Each number is 128 + 32 x the weight over its row's rms, rounded and kept within 0 to 255. Layers, rows and columns count from 0. Numbers have three digits each. The size before them is the row's rms in percent of the matrix's.

# layer 6 MLP down, 160x640, rms 0.095, rows 0-108, columns 0-127
107:045191075132119164134181112143155173172156138136168128168170169107154122083089102127151157109102147128180163114165142147124100095161127157152080129171108167136150104149111135104104134109068139191096156202153124152143109089116131171180071110144095097156131128107143148180160129144153140113172142222174113193095118096111090191167130082197227108151095159138114159135087120120148156184173
103:165156150131101109110149183158113070142127161202120137181157135114151162119101151160161118141158166121158156179128134135170127112180108171148091122132130112154143107138094162083129177149121174216145115174157109103163169096123141164091123136164125094163103177109145129081127087130166086133136148134143088074124148152142180090100165164140119188144136173187104087167117156120169143159100
098:054161054174131129159119121123104139089113109130187140108137128033116056105115155132215117058155087118131154112098070152150087172084153140193095083099098118135100126113096086171131178105138138098141153158117137146135066106075069196150102133157152113113125089122121120147167164123118152133101136122114099073161170133083185123114176154162111118151155106127121081084081117174116104168165
098:103145082103169073152116160096104109112205114172153167101138157147186130101166146127140127100127155120124162175087135128106122180128166127102090140182161082141142087196130154208153092206123165103179146163132087120083169114136156120144173163177159067155072143183108136089076105114090088141177165122107105038147145165160135151067153144167094128113136132169127097156105104159083127156122
092:076073156223183194180135132118136113091117135161102103118104162142085150136107152166121140175123116129131137120201156103132125207143137134058180145133146132152040209143066135136199158064168084106155119071067108153147149139153127119143103101105093149102123121121113069166116090111177187117178132135061158123142162058115099117113107086125126144091051100137133105073138182156156146084109
105:139071137139109139080127080084074130142132122146076162124077163123104155146154105146129168055104121133129106170176153149167113089047088132128163079155148120191125099130155160114149129131122158074143116117136123096081159122100156082126118077152128112101123128131117149075116102113117174134102122121127127123106116070103098115070154104174084136155058115166107150130113115170149073108113
093:174173085109159110133099088123115077157131118131146098124118117125093109137117114074177160127144142128141145085084097076088106212067094088142147144066077127095115121087107173203112111117097162116091109145112147130152183192129147129092125116153123075122121171159151142158134132073128110152112153086055145125168162151151072158197147112128128157151181145137094147128112074109082103142121
099:084189120143134116111125149099137133092119070106127136072175123179122057163196165167093096088177106125112187149143146160138136127220123161149136101154122171183137063188121175069124130157129115125162112081155108144089161110080095159071104105118182140125104154095150092148130132191146197104139158137136155137100139087169128076099097168165061148145169127122085131152182127110077138124152
096:131167121122171142120103130176072127105144130101105210138150141090141151118119149092142122092161124168137166153176121126180125099133122153141131143171117120141150137093108147090173126104108152172126095113097161146123127052098156112104153087152075145154129165108233072095092151095163123200122140127156122136183144087126141150164125139078090133146107112128139115129184140077118121140108
099:162078133114159091089169159166138114123163144088102161174151150110151112134177098152083097189094132141127080116142117094130151120124121106130109148153103140113142117108205108155074130161110117107137182171096117181110108157074133087173152149101055199125126098155130162148088106132118085107157130118083196088081087096138125157108079162108117142157113103120093140165167095106129127137106
097:170114068146145125115064157105181187108145162157132153145076156145094156084136161146124089104161097089163180151087158108077084148174104159113113126111134170147121082163147140109095082161114132128145119156161103121131127146087160136193099131165171146091198203135129178130152158112157132161113088130145145139135145129130177119172143132168140147134189105153168130146139159185117181149131
099:145130121147137166155146129154117074129107129138129105157102124102119148101136118133172169139139113134090122105139184084105187097099086118094211130073099150048109124061120103104125100090135139120070116076161144114115123120109127098072059167121127065166079127150105142103189116163124108092107161118109082165105133125106024121128161107113117097136117163128095127116194106128103111116101
102:115122094105140145101127147135112166136128164129122146087153143123094149135075066125143104086158119090117090170088131112125124185164164146108126159102137105166118110172176124090120110160133097071127094173103132113107132133137106040077141116142076118086158175153071105121158140082133109167114091135149108072152119121149071069141153160135183075115137137134151125096135065122140157099140
100:132112225117156097123120183186104105180125122169126118082174168119170059115188161069062105146118093118103102065097134125119154112098121099054138122142123181125103180053065141132142128082118117160162052097128131152132118094120174166111161219060129132109118109077156210170065121098112163138140145107182156135133106130084129140125132095108139136125137104083120121141095157088152117148136
103:157147098040066080078133146147146110123170167073125121151058062184094074101153147085154133113129115144121100124147108152078120153158104096086095146131105140162156089105096087104097094086152135153166146124112103178161170121128197124144152180122135133168098125066100093214165166120084146145204124150135174135104123144126124100114124144143171121113114165095099166163112132102151119113128
096:151084110136156185110119116136081111166072117167091099068164166168059116118176097172168071071122085105121146110148131120161127013121119140075057103152118086122169102131097137102139232106148083128125117155096145156163103073138124099109106067143085133118111133054202064139118136116096114126159178078056097155119071109166105152156080120114136123149131153163170123092087118103152136110126
108:106136111105100134179210190118101141160120107212124188123144076074121073050133110155163131130121181137138115145097142152168106125104063094161157093090135127128165168163152126128126135178106203190135152155143168174129164149159186198140190119181129130110131137200121145092130150142163116138126133169083133171144124110136073106069176187149154166141148128103125111093165132169132186188158
103:100115196168125121131100122166053144088131132219133155093075157099096136142152114175091129141139081082162091142163122129116121158120103167078141156138165098148146154166104098079075112097118101093109062163185150049138107106142162115089118150196157160155150155100161090167056127151136138147132096105106076118132141109125132145121130061166156105127078111133107145137108111054080149093152
096:099106067103129079112127141091093108112167075203133076098189111140165082072184119143146143129079162159082162130173069119099144095129091115108137126096140152097136169116108129109110223079145083139114140147132115087121110127188153080112153136122099103129116094126149113161099117174137117131111093135146115193183116119092187131124123109087117126130110135102104194152110115114091114095087
100:081181132102126138116129005101210132159117173165114171117138137065152124127182179123098067189144162095187114118141090123146116191145126106181201127142147110123159195147116191098123087114093128143100167136121148137128124116111159137069166150159159129170155142088144142097089125184171187147122147141145116120119162120124089117099120165159122081157107088164174076160089152099147114101144
110:128185150166091100140146090103132151164081116107132151142142086166175125134110159132109081183151106129117141082166105161131076152164105109114127183109130086067138141036189107102103070150134176090192108102050151121081089133157151107086181171053101083068118078091094114128078074055145148145099118129132167152157127128166119119101125171077134125141156144070163079163146132103139178118102
096:085134163126112150091126144165114138089106140087086102158121164112125157134083121172127089222081079159085099161154164150036132172096163161133161098079103131127108099168141168133094114116144131189143117128238151136136102131122109131100144077144106110107150155132096141139093163167147174109139140175101149085163137093162171138133109136158147159117163098135132141087083178130084073139106
097:134119181111082119115142121122112093101168128122127110154106096122097110141106156137061142120123149111158120138152094147120175179140161143113075139132136151134154128139121103092121187093141126130145124135095137129066137174033109141128124075094117089111204145077187124173176136130130149155125120099130167100151157106093144138130053083111118080147113155127172137140075143085103117082159
109:161141148151110141139063077096145179175154174036099151196052154156159090162109127158153199126189113129142120107139133139105151113119118177135136117115128117100207086118089082109102136148077126157124169115144201169129139106176092090105129049132126119151163156118094118134161128091190147196177130145136110141121112106165147140145126119123133081091154172109161148128101130170160111139142
102:130061177088203127123122162108071125136167118117093183135057113138134088132165103101109088134140161189128207160130148121122134150107117165109104169123170123175152126088196146102153116162142080130124115114156115121150111209118066046116140113102132079133101124156157128186142123162135102133153141151120165177148126139148116073124108173170130108081086121093190132160151130165106157121137
099:106114169116151147106123065107111109162102131141172158070138107106126127179110146148047138076207147138143143121112076133123153113111096142103134107138186120123104122078088116170189153126067101121125085118155147150079087154146082094055102140076117166100082081108084112139117160166101110100095113140132139069078068103129155159150120173082116139195114122141079171119153150107150096100143
118:093097087127120179151126114094136144173120137145137143138167154115118067088080069164096117100146136109166195134133169101099110125124154119089142135139125075109109109122175152104118159151123130153102163106095082182148115110155127104126126143162108119134073095138126107126130112122109127071111111154128155093122140136130095120110180115140192115039093166108124161119139108143110095146192
099:089140145120114111149143170122160142122167107120055125112107142148137131106088151145124117087109133103181164076137111121080174126083178160100124118154100090103149146090172076138094121078124101113199127095118078109161103099122121087105097154137104156129115130101130133079152098141155062104102123162203130139101138087149103158122132120073085124129072176129079130084086049106181145101114
098:145094087126085102089113150098120159077084143102132157098128125129100139121115181146046137153142114166085113123147149126179052091162122187128177139165131100162126043215124157166155097119103085139112145123184110122102119137112140097141169122124129113152109172132074102124172124145139101114061187126117179168121109151091132158135150120127137088134139097144141153132171070134148139161145
099:087074149120149181137126159205172104168148138143100113125168108093141134104084153108132065180071156113121132138130178118084137145165109072069191138106144119127083165064133093138079107140152113123188146117107097101165140146106090113158134148132119115172119045101139159161072115150065146120124080154081145129143095120132099081177120096140198107131111102068068171160153148125203157150091
098:172157138097074173163134164112134082151123147125156165112104130133146191142151157133152131091139134147130183126152155122092125118183133135092158117107079148115129114160125076211075120110103163156182147137074101169053116110178090110097065113170126098158126144174095088166112110127138107105078095158170148058141141147130091170186135183139119142101152175124125072084174123118136112137113
101:116177163145153151112138118105115147138125175072124137147173123118120170149140162170174170080097081109103138122145100126086151081166155132168143148126135104138130137130105150145062098092179145123088153145102166168175139117104181098138132137116148118145093178144173031211189147109146094156181150084158122117098156089131084127188128133084184099118118163110088124083157137152125139127099
101:150132142116127109095145163070144118082133062077134127191189102075114102143113129132116133167142062136106112114164136157081157113083149129173053081126139151090165099129150093132113184129126072129177202080123078116140167077133146138154090160109150133102174114152142175107150163153131177163157134162126106046182098149141158130150145180100101139136092162146159123100159125122142056093112
104:098107075044071120165162157166117092165117092070123083118078089136140114124134136125126189115183066137114124130042132090147143109111147069116080153111115159168158154104074146137084170087074062105116094090117145100132144113204147135100090114157123129114068147123126095165111124136112125180109135140178139165186110086148097154110184142116142073093130079095133120177124162115161077111113
097:078183117157094087177119118049121172191116127127155171126152203129154091149091141109142173146101117093108098159093075158140094143186113073125137070144134130127129120109181089083075047162124149126171120075089155122165036100146115119130131146188070099129129106105130153124131130080116164153125167100149135093121147149121129136115107165126154120106147114090122125188079165157114170156111
106:126102142098125092077167159132123107127136184105122161104089106070150133067098158090136176089162146089144049108156194116175081067121140163067076152098149128126112142102133145113139122133122175168153200227043190203154138126122145172108138106165139150158167139121029073165153129141143163145132153106103120092108154064148102138122093136106133110108106222144100092146169088104217088144085
104:096165156128131135152098144140131153121146155150078174142162128163140167177154209166106164110138149151141142169104191147126088134110076134131160128188108071154135145161068169144130122204058156128067155143144090122118108150110105182130108156162140130084112152183153091176169103116124116075131166128097156165145118132141106120095171130209144162111127138179128139141124169216166208167134
091:067193127136120135128123141153178186109165091124113158184176141141138124174078169170140124128103114071145122094168139168130129119095094151110108110092144183124149140133096113126165149151079150128125102091178096136127119113139126129164173153113091104179145116164155143059105088152168159122196108164081099144072147130097172068142085159162123195167194132130112164119163104109085123130140
102:127134154138115109099118135186121160114126133082174076155084090136138140102075125131108150120161140141098177121122097136126197123114148127156093154134070133211097124136078139087094146148100066057100146159143116149107129143141119152084116137112127108073190066087128143127145089138189114130135113145092123236158175140125162112113150171153092132092134134137185060097082046114148119178075
102:115099133153158121157128135110147132094219166097109169137165101120216168133128109193139081162115174176116093130118139117084136104105164150116134127164145147210118139147134118194134092185148152148114132154135119148107088091220176066138150095140117104160137120134109120079175193151097165172091136130137086103137128146103087116110159109110164128077132147132144129100117110167180157153191
098:140098098118158099117118163148158093105138088158113105142146151045139145150161114109108073111115106147142137135096133128107102131169177165089162156150136172145097124162160124151132171122118092135100090139085126110076130159155131081180108180155187138146132181115061104153140110090136113107113096112128139101130122114113115156152134143101107140161160146117090157108146150151159144108141
102:147100110124058152125124108137163198115102165130118045139101091176167093136150129164109152148121142175130086099072125141141163130119091135217176149143091180130139166123131201090121124141128168114105074119141146148081170107122138139159189128127148159188090184130169088152157146115045125183055143124134128155129143144123075124141148141148100118116108156118122181167172152107117112103123
094:203169173120146091099116111140169147102057146101143138136227147150147169130129101155142083160133116133124106141153129179095153138136113075113140152127088110076167056088068091110146152064129193165101055062165132071137175150112137160104140164105107124152101104156068111117128112119109145123190134113103103089090128130112116124120057159127095139118187124103130035148122167108157062139070
096:098085195134185121105154106090140181138180210077135178132124157145151136121148112148101223146154150097130067176091144087136141164164173094148127116158168150136075101175155060180131148132144100088094136142105180112155134169070051126170158097131181105096180058165109157166162115125121124168180096101158105147147109143171075125115116124160160154066144170106083160159154106168163167132094
105:111125186145090174077096139115068091174159116147165122102142118119091110135199106097133122083074159149108123104115097142110121221060111108087089129126116159150136108128128141118142126098146052118094096159143056101186100111122185099067175081150090146120113194079195116142139113141169137180101135167109171085142126112106181124136097128110126149169126139117183122136067094161110102098105
097:100144185078147095112126191126127174152130184021099139181190194183121120155177144091190114130133115106111159140134132146144135138054133105192102064126156092129139093160167104133160161112135112115119155158102088139102077083163133089091144111054069192132129120163104115064117105059109127164066115101125106138148124159118171100113092030091110087091116166148095139135102122127102151058130
101:101143089181086102126111085134111082130118110156194114166170135164169127180079116161122122122073135139151067163097132093156134144113160100176053105079147141108127141092142170182166068130086093091192115117153093113128054124145115154174111102103112105119105135121117165090104117122166101046085058114140089178159123144109171160141126102069090141160142128144158083107084092124133116088172
093:129153125145214141156142120165146155105193186151123110074085108071156169096206165049126150120107157112122115132154156122121067135147139150065071130102164130171132159145135150133168121101135118178113106148129143153168119139087122140108106079122137151177102190147161139142147150133142120157156090099135134163188158132164102095122119091107114136125201186107142120135112151167158164134166
097:136142132117055162131135108153114107184118071161132124133096125151179106112085085126128118089231156059185127135092137170088172117095073139124052158097084180137112156126151165103073156143119147169093065155135076127154075133128118114155091166143142185117154131136140060118168147133122097092163091141136149166100137133093092100168140146117167125176087178153134165134134047129152121121120
098:126113117174110101119121197134124079127165203088146143148139139079085167054179138118137140097159117114112126105112134063078076112111186108076065155161087117138137152196133103164147131127148146142137121145104107100120134175110202112095152120100130113112132122112147140125095109095128133130155090144173155158157137161153170192111131105129116131174181161114158102104105137145119160156110
095:214081109099173125169144148156074171168121084122101144122207137164099110181171069151105125104111100185123167156069085108108157104100150114150146067106098109099095067135122143130125134137102157099103164120126168125115185152154105150213148113133149093125161137101145096183103115143120087100107144171040140102132115124159148133192107160182120118122096151171122158112115082127091139122069
101:102105134070166171133082114173198195106158154205096129157136115157149113149087130111126131164176152103113105099066135139103130136089118087172093071110120170114139182115088123135077128127142120165124091123179107192123131115145122135153098150115091192082161195135164095169152142127124154122060123090137112093095094251104157159168141083094138076166086095117137116080190163090167130140122
103:111161163157092113096088088232157150142157182087159132156098164120090113097095106130107131150139096117139115191161161123126159118120192138118135146130136140136102108124137149106172083116064140168119128159112114114076096111140137121127122131126125136121218060146049196151147157116119198120177144142170093090134146063136168113119121152117152144151174146124168092168129177187203149161133
094:133132170167098092143142179157108148123120102082109126098117163130113111127071143123099185112134152110148113103176150106093091112091072119116096082129162101081142135158107069123140104145127119103082123158111151115181123181121141139134093102150121175136139103083088094225134158125154153115105108136133135133132124095115120096109112119135136121134130131156116084157153149162137113123139
111:065088099161086133177118094057153084161075124093123107154157121143179151086096082145136135092141199171168141152035139177113177080166090123143129074141132168150076164141174140168155181115178114183149158099108158127126171195105105103130191151147118128107110122124145107113119172123119077165109112166145136116118125152115158104138117141120140117074089087118151203130189112113139174164124
097:138124128112158111109163188162155094160150069173080161149175080086104143122100093104133152092089148136143068122193111077092109155154155140154102165116220126122205133150138171187167127131183153101193095121108149098118100129088101089178052076120153123130100167098155127157144143107095097115159101124135168177139093112146091075158130059108146121122139137086131048130062170110102091093155
103:131166192093139083124107107110096170101118130111122094094069137115142124163082234082135108101105117094112091093136122119168051191126116111132161148114100114145172129131156164150105071112103189157143178114140158148149143104068137096138097179116109118144134144139158090139138109107132131156184180126060080137142060109067189161162126139144177141105192140120168177100139078096129140162127
101:108122127141167113090141075148133081114149176134114125110121149135133144103140077131127166094124148076127184179128145106157118129091114105085112151175133107115094136118103214080159122183119163117071189143140080162204116099172087148137147162105074169137140104120112148157146139116120150075158090124114153116083137104167153102122135116150110162090063180135154165152140113172176109117164
104:154140115103123131135163146140089142185064114192133112190121107137130122147120132111078062115055151167147129081164138103111182150102088173112109139117163112098147144121167136148079155088128144136127092099117108116159109153062099145184130131123136118092115115102092109131180094166165096110158143170177095131110154033150123080149071109103126126110065108137154106134150129110114203175139
104:127101125063141096095188208141114089126159132171167148140069124141128071102178094100145139106102119121155114101230112168136172105098118140149066147139156135160155133153136101153101159171141116161127085193188172118078066141146129164108141090158140138118096133117171148183096116116175126074100107146169131113117167135080128044137118137142109147114112096141097183109132132140106130149098
098:177078155138166121112112088090105135114120096145145114150130078116209164144136186164112159182108120127144106152133163160138146145156149144116116114166129147108181100081079193138189130104129111072160118159125136103138123094181109155126066146117083151107105109187151089124151109142125112116114146140057138100123166104174127115102133200129176146116110118154153096171119143139146153126119
089:110148153136162132115143115112137161181096120126155110078156141155109141113080196117146162124138149164134122068121175093180117143111137126139130117164101096051117135123135125103093083086149114159194173099126116140093096080163096112098096173091044065149121106129079147101159082110093099139130122086083039104095141105112153159149156165108145159139145162156164123133118175164151118117132
098:159078059138168154180151122171173108082147090130119071082114099103048156122119107106103174122140107142140136119170116147112168140114145126122189193115122113154089135094083097144138153107155076092140091117125154141097135164140132118041132079133114225150116108171119124131100164159159098154098104140156097120188175093156137114152085160110094068167123095090114143120141167153090111095170
095:117158177116166090164099158131133092099083081155109178099086029140105168129118110166124103145166104145114113168132141127128123146131104107105112248136101148116116110114117091130079056109093122028143086176133108094155146137079098125081151157111070131174154131175117108122108112165072169154135081059140169126049142104176144136150140136061110137167118172115148090133056125148125143084119
097:146068165139089147100106153152147171150114101152154144134088130130077116107115143119133077135166095154126105117148106113139074072136149132126097078108142119149144115170118122071124130163129174118113141109127164126130130154169141076128104099155157140111158128118107143094136109117136112130060120148099088149184144090156193128126164057116085155178137124096109074133154120124133188155104
095:103131111092097154134131159090067130151100157135149136211071128159158115118150113076164108082119118077112123165168143120089098130102112110159102135115128107134110131175157128154092114127107114108121107106098110124157111120117076175097154114135146124146102092112138140114109086126153157154103142126160099104100166201116070145125055099197102163156147132099101074170173134099128157144155
106:116116113111038135102110136103125115103143118056131144126196146077082091097105164183157121143077147126109167124108132181153085127083177180156168118165140102131116100148125117149181182122106188149094148148098130150159095143082154109195162188188165086118183151124060149093141094143189129138181196126081154102137124093108150131025067210145176077067156129145137112170098163136100095166135
097:122136114093134107149137107153157083136125114197123100114104160133139149172173078118118095124067151078108125129158164138119099136104128108072093146174100075180126175115169155072177139125076122168116149123128068129147110146185150115141114103135141210169141094138135135082076157139130156163079110141064119156110155194130078137121149092161118108148193133150132101168074124166113123141133
103:144107068085083104079109101165106124135110140145148127157173134126092181121106164167154093128091153130121078147131117171169157172188167141139113124149123148176164159124143191100139158130101155138100089129196157112159170123152183108138149152164152161166121152131112168111134084173139136129184106107235082111097115123129097144082145095159151190090081142200114128126157102157114161110116
095:094082120155080091115130153157148182074158122193147107108103161123174092128103103098171125109155102130110121150146080129102164117121124118087129158157134140121090146058102149186137125116185113084102142124147151145088139235181161179156116145165108124128125073079129136143093134150089120040118091175111056117168140198081133075171166099165130154132056132050091087108127120132168137111146
101:145134060146171149077142095125145158188112120135065113102162130104097173086132150119124135114093148163190158079176122117102174145131145143125177184092145103081110125116164153190170084134153103079140140163089133147116142202174115171128082125072109123152106104158102127159118132163152143145087160126125118163177178108131108091177134097086149107168160183120127124163125131131150138084109
093:124100162139174161086133040156149133147123129095128100169127134140145184126113171155103077173113072174135143162039129162106151086124229147167110118141109092134121098088165150130122085119113132123145180125168088155088126139158061076175133121084153124116165170164068175155134108109129106064127167165145150105113179160086182146131157130105141113128127097097095145158123106110148189144135
099:076085120152209122144095178110120076117099091111117100121120089169143131107148115144146117104110182153098183087138114097129144156081099092133196085188180126115098168077118108197191138104180116096120147151084124139112167205200113131116068221088146153111155104121168143115091111099128133116134140096131120107184161169133175103067138180110162101141106099096132112124158114098139121107104
094:125092123108116152175170083108159156137165075138165070135162129116140163133097088163178108125114128112113104102113136147086182160127133088127178168116113095101155168121089151109117164128105114120102123107170110146116123135089137112094144183133133129102081102146101099104116176107126111129092140120089216091128138134134115138116077085142076123121152155185100118083124128097075156159101
096:121199084108101147137171150071176165090111161054148152131082152225142118131166058086120132158111177114111231143160125110115150092154179198145040108142090182167138087142162198162104154171119146120175124114097116115107099121097085155150176108112171136144111138177151103169127111161098136070140153113137122091156122127130159121149097105162103135106106144169123154120114132162061108130106
100:224087141150122143157139072162164125090157134125126123144188114145065145108135101117154119109167132156139152145117126149152093095129107114183126095029145139167133065100099157134103183077111180104171133112128147145132108123100092111079118098127113130126094187125130159162139161098201090084137069175157213188125077114121121107155110128155143149089105112119087098156138171148136152165106
098:141094106113161078173167118109106091130098102110153118109072065126114117130111206144170150106118116117140139112206160158123119198146089148149136145133105096111127149113118176189150141126147107087150129119112127125120149081103101112076056148099138157157112164172106146163155134147124148199164146125105125145098114127103164113165148239130176118048151145119135105111192086168106121171081
095:083107147217169194136190079073136159146150173124147133149158108150137167079113148161096157140090093138157158196088114108196101114167164130159161111152114091170087140160146113159175079139115056174121146058122119151146137140140092103113092114093154130139087078165089123146130109224192139190155133138164112160132166140132104131144108154159118085139174086166129122155111145112118129110142
095:140088187105125114075068092069125126090165100070094089147162117086168103113113068098182148162188122160119144114134109177159098142196153153109177194132106138113126148113115188110137105134166132120171100158131108075091177113108153060117113154099137105149109125136098147161113169140149156159127166078088087140078132081127126119139200136129101161139105105099155178165105094103101114087152
098:097154088145187089153096188112187169116100119145146119162158116095093140134146118114106119141125107125147141119093071108173089100100104145153144134118080100151134107116140124146133085129142169171140210121103158095132183127076123090177161138141165087085128169099086138228118126135124172105112141142159193143156158139131091098137090118100121067155091099145089105143116099155147127148093
095:064102090165118119168127143134150080145138094088177108135113136155113165149132088132129081158140147148144089143128143120142170148175134080180114169107115143070081175111166086127192152118153129133102138162153125183070099170124116166122122162150188160122172114151123149163147162117150062145110124210116109109143134087162137052178172202179103118148122186101172110116171168181119126160134
099:135135155106144129159085165155147150083116133094189169112103121135133081044143106128115113136094122126150167141154069110103120134099158104105144096062158105102087093108081174139174086150164156106181128141108117102138169154135153126068157167148136071087100114154149114061147158177177206139129133109107118100176122138169147119135130140139125092122140107106081150038166176102123149097085
096:149197169111109171172133172113146128098132171076134152057186128098182104120153137120190139143129128178137140133149135096167066155139111106133140094093063086135136126122106102131164149127121072163112155140193132131127106156166110165148149113112097109145102124103130091085135090148097155108089148138088125195094132111124031138119106083111107094129136128193101158097110116131156037077129
102:070114151162142114211113134144113131157178138167106108137145130118156132108113156045161099122095068136106105117098161076059142117103132107082077097135107119110143155163106148065123120110167143106147189121113125175074141167141121131100149157136103163134083167178081164155097145111132127153154177129129111161150114061094101118142130087144146099072097090111145077112143098158112190163121
103:167159155153043124135124112121036140115060127125157122075103144159153136157130136142084049140056088097108123161054147146140147098104161140109116133182078137119126112171099129150149107120119122070101109127093157101171123124149080065181147139147108109152121156130179116097127151124108122140126159148108196131101139086104124141091051111111142146094189123149146148141070099119098096087156
094:119191222130146118153156140214150112098112082085063134115059149145145127114145129036069143121125103082122093116155144161164116174145121127149138140092155103101117130139170015100116162198137145119147114112112136139122074131087146135088102067173081082116171084127106162087072108142147196143155142062115118163117146143167153173130170081189076137154135115152146086164125221166156108093145
102:128161155056149108114149168066092092164133075151089151110128120152092128115047147149091154094145114159121085132180110121128081148066123143097112104122138118143157100157142136118165122149157114161162166125135137128115113122184160130111130144107116130208134104137121098129098144091064058071095138101181146137096132108117063123128148132132156134132133141162120119168121090187203100170160
101:122094110134142114076167183097166148130124123138126164125157147150085160176175139118178085128124183095070161129112119162146099108153083120107096136111062096136089159150085149118095060153120169081143130105118108111107152057159107130094125168131120144127107169137155139105142066132168154171071152126119057202121109140076150060098110122140127169156189102176086166105129129096105157158115
103:117133110116130126116167135156127133150074132134163108204116114124123089109178152129109163123098083134079149126128143170176154066092113148150124079181133134117133200118131132152081165144140103092120120122129158100117110110142143096183098096068128144115102117119116123109155138110117128177115117111157117167140093164115095115148133069068081151106080084094111098134178155127096078141145
099:146118055089106213107134105105091115104084156035115145130063122152165163136154134153165130117170114142117088161142139133149104106164176107144068161116165123115185184144207160139063098084153158155145085133113171106082138148119126134109086129104146163085147086128102102151107113109064137123105162061156182181086125152145099120153087151107116106091127106215123104114115087197115170083130
101:194187172146119097086152153065144130107084124165124141075099175143129140171137163181098143106139114180120065137112126151146126094165154124120178098143103163074128083090123110131089127146128128113141174108217128142115115132083080086189113108125137087085080154116126105127120103179093104181136106101127214125110122200143097080162045053051127130108178132138141200088198106142117120109089
105:070139021142117169160120157144096140083085068078116167130058122127118139171130190125138106146145170119097064089170139105097177112156081131110088148131161130140114104156118062167099142119089149122146142115132088136165115136114159158130138096124153085150137113147108150108132118123112132144135139130126133133144100122159156178067197200101118122148146142108136091154110080119142161102141
098:143139166130129141090114145163089133058140169156150097136117122142112123102154078120144143118115114144158152125126114135099181104111197119117120103088130132122164092118156095170123076119134116105176106101140126117109173144153135168157093106117147114123090141117153125103167119100084135078229188217105131226119130131115177182171163047133123146131132089048050149110136119117138124140070
094:125124147150095175169138076148176177134110123173108151156170094161108082107083101175119100159119145135144132123101098169161161123127121110109142103062168160129117121133087074166140163156106131125068141132082100124117134076141097150158143165121151164120175138139157149148127184142111085130151074109121177164069139201141153127100139145146161142175129158117101120149105116122181204134149
098:052074143153139144149118121150057059179096107145066105116150126071147153130078109145055121116154117063133148155129134159142112097103107116128150161183084212145148142117182100130094123096175104166121183107182099150157119197162110119153102142108133098150100107131040099174086145106118168128127160149127109096110106125123104167149154098091108201127104171110129146183156151140137132154086
102:095160056128049118053163163159119117147144109166102158155084124161098126138163138151193142157137171184150084164166131186137062147134126086084078191134100128165119076163150180178125116149142158095142171142064105136068153129108129159118124143144100126090176158182146167136118130129158081115083114181166118097117136161126097167141129115113120178112121094122168174155172156121194103115104
097:080153087087086144099142065160130150130129102133144082173063125172130143167147134156100094108127158184139094145126108111153189148109108138113182144093103101162164168176141109151106118170088154120116128137113062094155148121145117153129131124149123146153169176140164173171148127142153115118063137158121110142161115097131092125094158161180113163159123143172130027110153120144128128102186
101:118097188147139135050108088088091142148064168208116115171123144088134108137141068110155113142094117141168125144075109129130170107113089115223134103167095178176145144116184124139172081164112124163119149156154139113118169141109095144191111106122156148152091096130093136089103129141114157107148150154154135080132114118110156155174146106159149120163069099161135175116088124147128106123160
100:169104141134163134130124096138158152151160145104159101145153168092155112108145151191147152161178109175188136131067083156157118123139085138104201090125132137164134136186174113125176090133182131162117099145114116084154146189099108114124181174097103088109120118095122121138179206101135082091232153203096129157219161165167110151121063155151167134129150179085102123125149096105171119143147
098:086144175121142136122128142157093076122096134167096128111129138127110079137110167157070081094093123149119141125103103136100074058127122103110149089164093060108092160078099084156193135077074099150094137091107120142145130143143159137113111171112063081096054079150150096076151129169132114078171148089138122159142134134109156123097126115100169144163177151122114139149125147062178101124123
101:137091084115166135173108106099156137173112118136108125129110102130109140110115110103087146148136089133151176119199111090148159153140126071140082140112164124069129158112094137139118159092179107131157149098135109149166080104158072097151117085110138130136120095127128114123166155093152170126151120073090148169097133204159155110188173132101109120109192152105158097115193130145097147160086
099:163102108116136121116111144165125104177121123162141134151135164116168142164164065119147152133115159117096116099148048148172131093187092150139175160133131125098104041111072163073160141130108153130070168098076121126179130125146122140209124146128087093130073089140110097101116133182150102090119164158127055103077126115123085172087167137159115098104121116142146119120184132152085107113139
097:187150148112152201117060108115138166181176141144145083105112137139158151113165117134107095106129121198124110156090107116145146121157112173120143124147140123103136053128093056121177167122185115172169093135140109118164211151101160126156110092125150117130127125126166173150090141106127111148176129067104180154056037098139145108171096106112163153200186146128136156109047113156127101101156
104:141150176164099118109148091154194074120145164098095102127094079181083111171169145103092119110093165131137087095109169163092120165149138147130167157072111190126138113142140169063055126139112137115164128135095216096151184128158175123074189095145114146138135147132112173112100170144084128148067134107146124175131085129139164111159112101097118109174114111137126131147077184164136122123165
096:115151131124124128141125093100087093163124129115158126118093117114125127126087119165088093102111193195088149155144089161075089118102114106199192085106130148154123141125113152115112140169086116138132116131111115083074097142115174109130089112118154081123126168158152150089134127159086075152111145092110126094198085106088126100119154125171106088116050103092125148046113127126115050097170
095:176156133141171108110112114123131190121136103137178115177138122107151145141061110111091190159098103110139027087158117126211099141142159104189104123142161145123132110088154139137134151087127152154173082116103166140117174151097122138144094050093149104125111185093123147142114147092179137170164123160130097099078135082106155174095069159047117116128157128092147187074216157072092106111112
103:125171119150140098165090127091150150170077112058080132137139161127098115147134174155183150147156116090087188139131144135148148062140148162149143128105158145083110191099187105182149144066105123133107104102147110150139166139132109127089077158125137117103144071108158124111108166163100143110077122104144140118110155170096153157117143125103136082150185115122107198139173145083146149151175
097:124149068211091120113104113043156148103120166112140114125166135109186129160098150098124091183164123168112099080103171090151126162197122174102169129116124091071102105158169127134162103175124177113070071149115113144125106165147092129057150173078094139091158136127135128140132153121174094119116116075113145127158111162151120106195086102117127131141216124138161046132144116119099119111162
088:105121061104150139045141105147143162162089158115108156126138108119156150109130116107142098101180190108137194107148142143099108117134139123152032167115070129126118117126120163131086084139087166125163181170161152132141024178119110129158130098101108164090145154100156104175078123160089211205119083061181183137142079158110145139120116065144102110107211135112099188126131103093130099122146